Weights of a small GPT-style language model, trained from scratch on English Wikipedia.
Size: 8 layers, 1 head of 64, MLP 256 tanh GELU, vocabulary 4530, 0.76M parameters.
Each number is 50 + 10 x the weight over the matrix's rms, rounded and kept within 0 to 99. Layers, rows and columns count from 0.

# layer 5 attention value, 64x64, rms 0.329, rows 0-63, columns 32-63
46 49 61 38 43 53 55 51 47 40 47 61 49 54 48 52 63 57 45 67 51 49 67 61 57 34 37 56 33 64 33 62
63 56 50 51 57 67 62 49 27 70 57 63 49 41 51 43 52 46 46 46 56 51 50 58 67 62 31 57 49 57 65 43
45 42 44 46 42 35 57 54 43 55 48 38 45 50 51 41 58 59 64 57 66 47 55 48 60 33 62 39 53 53 44 50
66 53 50 40 52 50 45 59 56 52 48 46 51 72 60 58 72 35 52 59 23 68 34 67 58 52 50 64 41 62 49 39
50 36 43 51 61 46 42 38 44 42 59 62 44 29 49 45 56 45 35 54 41 60 44 50 49 51 58 74 69 51 47 55
71 50 43 30 65 57 55 44 52 61 41 52 43 50 59 54 64 68 42 65 55 48 48 47 44 44 63 51 47 59 52 28
56 50 43 47 64 66 37 38 69 58 27 45 49 49 44 55 55 45 46 52 55 58 66 47 48 75 48 42 58 65 46 41
63 41 56 51 49 48 55 46 48 34 53 64 61 32 68 42 69 72 45 51 45 45 61 59 51 52 27 51 46 41 43 58
71 35 34 56 61 44 35 37 56 41 60 51 49 45 51 38 51 45 55 51 50 80 55 43 48 42 41 62 51 40 45 53
52 45 47 53 55 31 39 41 43 56 51 63 53 53 64 45 46 51 61 75 50 48 51 41 59 54 39 47 52 54 42 36
49 40 52 64 44 45 44 58 41 42 43 49 34 44 56 46 54 49 56 54 46 67 58 42 61 51 59 63 49 44 58 55
58 50 45 65 49 56 55 62 53 47 45 35 55 64 45 48 46 48 53 55 55 56 52 75 52 58 46 42 60 50 49 49
51 55 42 72 36 63 58 37 53 39 53 33 46 52 50 50 39 55 39 63 48 52 46 64 47 57 61 45 45 59 52 62
57 45 49 39 44 42 44 52 57 44 41 36 49 40 42 36 63 33 61 53 43 78 40 54 53 63 39 55 54 53 36 41
49 50 57 45 48 47 56 62 33 44 41 42 59 60 69 50 54 44 54 46 53 34 33 64 36 37 51 45 63 44 59 45
49 52 42 39 57 48 46 47 65 24 63 50 63 40 31 49 44 42 34 74 39 51 59 61 47 41 51 33 52 54 64 35
28 59 53 32 58 57 53 54 43 45 45 44 57 31 54 44 49 66 57 60 58 23 32 59 52 50 49 43 52 55 54 51
56 30 24 51 48 49 58 53 57 34 41 66 40 43 53 46 51 61 42 65 68 46 48 48 51 63 41 52 49 47 54 68
60 50 40 46 49 40 61 62 35 39 53 31 50 54 63 62 61 71 50 58 54 49 47 57 36 43 48 65 30 43 47 52
53 41 55 51 41 72 48 56 57 50 64 38 56 42 42 25 58 61 57 35 41 43 45 61 54 42 33 60 68 60 54 52
53 48 56 39 57 59 57 44 56 43 57 37 54 46 30 78 62 56 40 43 60 54 39 31 38 60 55 47 37 39 54 65
59 53 55 31 59 53 42 42 66 56 48 47 44 69 70 49 52 31 38 61 40 55 33 47 73 50 57 50 59 50 48 48
71 50 57 47 57 38 50 66 47 60 69 61 57 62 67 56 47 45 59 46 49 63 67 57 61 56 29 42 49 25 47 62
32 40 58 58 41 51 52 35 51 55 56 40 56 36 49 59 58 41 45 54 55 50 45 67 37 46 40 58 43 39 33 59
61 53 33 51 52 48 44 46 48 58 58 49 42 29 49 46 61 59 66 66 49 44 43 30 66 68 48 42 55 53 59 38
39 51 55 66 53 41 57 49 37 53 40 68 50 68 39 56 39 45 53 41 51 54 45 73 55 51 62 45 36 43 63 44
51 61 50 62 63 49 37 29 38 50 55 42 58 67 45 47 45 59 43 46 35 49 61 40 40 58 52 40 54 46 39 52
43 58 59 44 57 53 41 63 53 40 41 52 50 40 56 48 47 55 65 38 41 53 55 52 68 33 42 45 50 52 53 51
52 53 47 36 52 29 53 67 43 42 69 52 48 40 59 37 57 34 47 58 42 53 50 71 41 55 34 49 37 33 42 62
53 37 49 30 50 44 54 74 61 45 54 51 38 58 41 59 49 39 37 56 56 57 57 50 44 33 50 57 63 47 36 66
55 41 34 81 54 50 40 60 43 64 60 34 49 28 60 51 45 43 56 53 52 50 38 42 40 49 68 46 48 71 61 54
56 54 38 41 50 54 49 50 52 52 52 43 40 42 39 44 59 74 48 51 54 51 48 61 63 63 54 49 43 47 25 54
60 38 58 40 62 32 71 55 66 44 54 55 51 59 67 39 39 44 43 43 61 68 49 47 43 60 55 46 51 51 62 47
63 47 46 47 69 59 42 49 43 51 55 39 51 62 63 43 39 45 36 46 66 58 40 39 45 31 44 66 49 59 44 45
64 64 36 43 58 36 46 65 65 41 44 55 56 58 67 49 45 51 66 47 69 61 49 34 55 45 41 58 65 54 33 54
36 57 59 48 44 61 63 61 39 58 51 54 53 68 47 50 57 52 34 62 58 50 56 50 47 68 38 52 46 56 47 53
42 47 40 44 56 51 44 47 50 53 54 41 45 61 28 33 51 49 57 52 54 50 57 67 42 49 77 51 46 47 35 34
26 38 52 43 47 50 60 50 49 32 32 43 51 49 56 44 50 46 42 54 71 49 69 55 52 50 59 43 61 49 56 49
61 42 51 52 38 66 46 61 59 63 48 39 43 43 56 71 34 38 52 48 49 67 63 70 52 56 44 60 46 46 50 47
47 49 46 56 33 60 50 42 58 55 56 51 55 36 41 48 51 46 55 56 49 45 37 41 70 52 42 38 35 36 37 46
46 50 59 66 55 32 69 35 42 26 57 54 71 54 52 32 61 43 45 41 51 61 44 51 48 61 54 48 33 57 54 45
71 62 52 60 54 64 55 46 52 58 50 59 47 59 48 54 52 34 31 52 50 50 49 41 72 45 62 35 28 36 50 45
36 38 56 48 61 56 48 52 62 65 56 57 68 48 41 55 26 48 68 52 66 54 52 50 30 59 25 47 70 48 54 48
56 41 41 46 55 62 50 55 35 41 46 57 57 43 65 59 45 61 34 45 56 49 38 58 55 50 32 63 54 35 50 60
31 56 32 50 45 56 30 45 49 61 49 63 52 47 54 43 47 43 55 39 44 45 35 44 45 41 47 62 70 60 34 58
58 41 54 63 36 23 48 49 41 46 58 48 50 63 36 60 58 52 75 65 35 53 45 68 50 49 74 54 59 57 53 47
48 45 44 68 49 39 46 52 47 53 62 49 46 58 56 50 53 44 46 60 41 34 49 50 50 47 59 48 65 46 53 52
56 46 43 55 61 41 46 49 32 32 62 15 60 36 53 61 51 47 57 49 59 48 59 59 49 44 38 56 38 54 57 44
27 61 41 39 62 60 53 49 34 53 62 54 48 51 46 43 55 40 53 48 55 41 44 39 51 59 41 78 50 65 51 38
61 58 44 43 65 41 51 61 53 43 49 47 44 58 36 46 50 55 53 45 64 56 47 56 53 57 49 49 56 51 57 53
34 39 49 44 52 50 48 52 68 46 65 41 44 52 39 30 63 63 63 57 49 58 54 57 47 53 57 50 35 47 42 59
43 50 54 51 34 42 26 44 50 60 26 49 84 43 52 59 59 57 57 33 48 59 36 47 41 49 56 32 58 58 48 55
72 39 56 52 51 55 46 56 44 76 57 34 39 57 47 40 40 42 47 50 53 48 54 62 52 61 65 36 44 65 48 55
57 54 57 41 46 56 62 28 54 64 62 45 49 52 33 65 51 63 63 62 49 61 55 35 37 57 42 45 58 56 36 49
31 50 18 47 32 58 40 58 68 60 51 51 52 48 36 57 42 52 53 37 54 55 59 33 55 42 70 39 40 35 55 51
58 55 57 48 61 49 49 39 62 56 61 39 42 62 57 33 48 48 58 58 43 43 45 53 34 46 51 42 49 40 45 50
48 50 49 55 54 48 71 48 43 51 67 64 56 40 47 57 50 52 46 45 62 63 56 40 58 24 65 64 66 53 55 44
47 65 50 63 50 57 56 52 64 27 34 32 60 58 60 62 54 57 58 51 59 35 58 48 46 36 33 47 62 52 60 60
69 38 58 50 40 47 44 47 48 52 41 57 66 39 60 57 49 53 42 39 56 31 56 49 36 54 39 49 50 49 51 61
49 53 58 48 46 49 56 64 73 67 66 60 49 37 60 50 56 38 64 57 50 55 49 32 54 53 65 57 46 44 48 46
41 43 65 46 49 65 64 47 58 35 34 48 46 33 48 49 34 40 49 49 60 63 42 48 56 33 53 46 63 57 37 41
46 55 50 51 56 35 46 31 50 61 53 50 55 57 51 43 60 44 62 44 45 27 49 59 26 58 67 56 44 42 51 38
52 68 37 39 61 51 68 62 44 49 57 56 44 38 43 60 57 69 57 23 40 64 56 40 34 48 63 51 46 62 42 44
47 47 51 56 53 52 45 39 55 51 62 66 48 57 49 62 52 69 43 47 31 48 34 58 43 35 59 58 51 48 57 55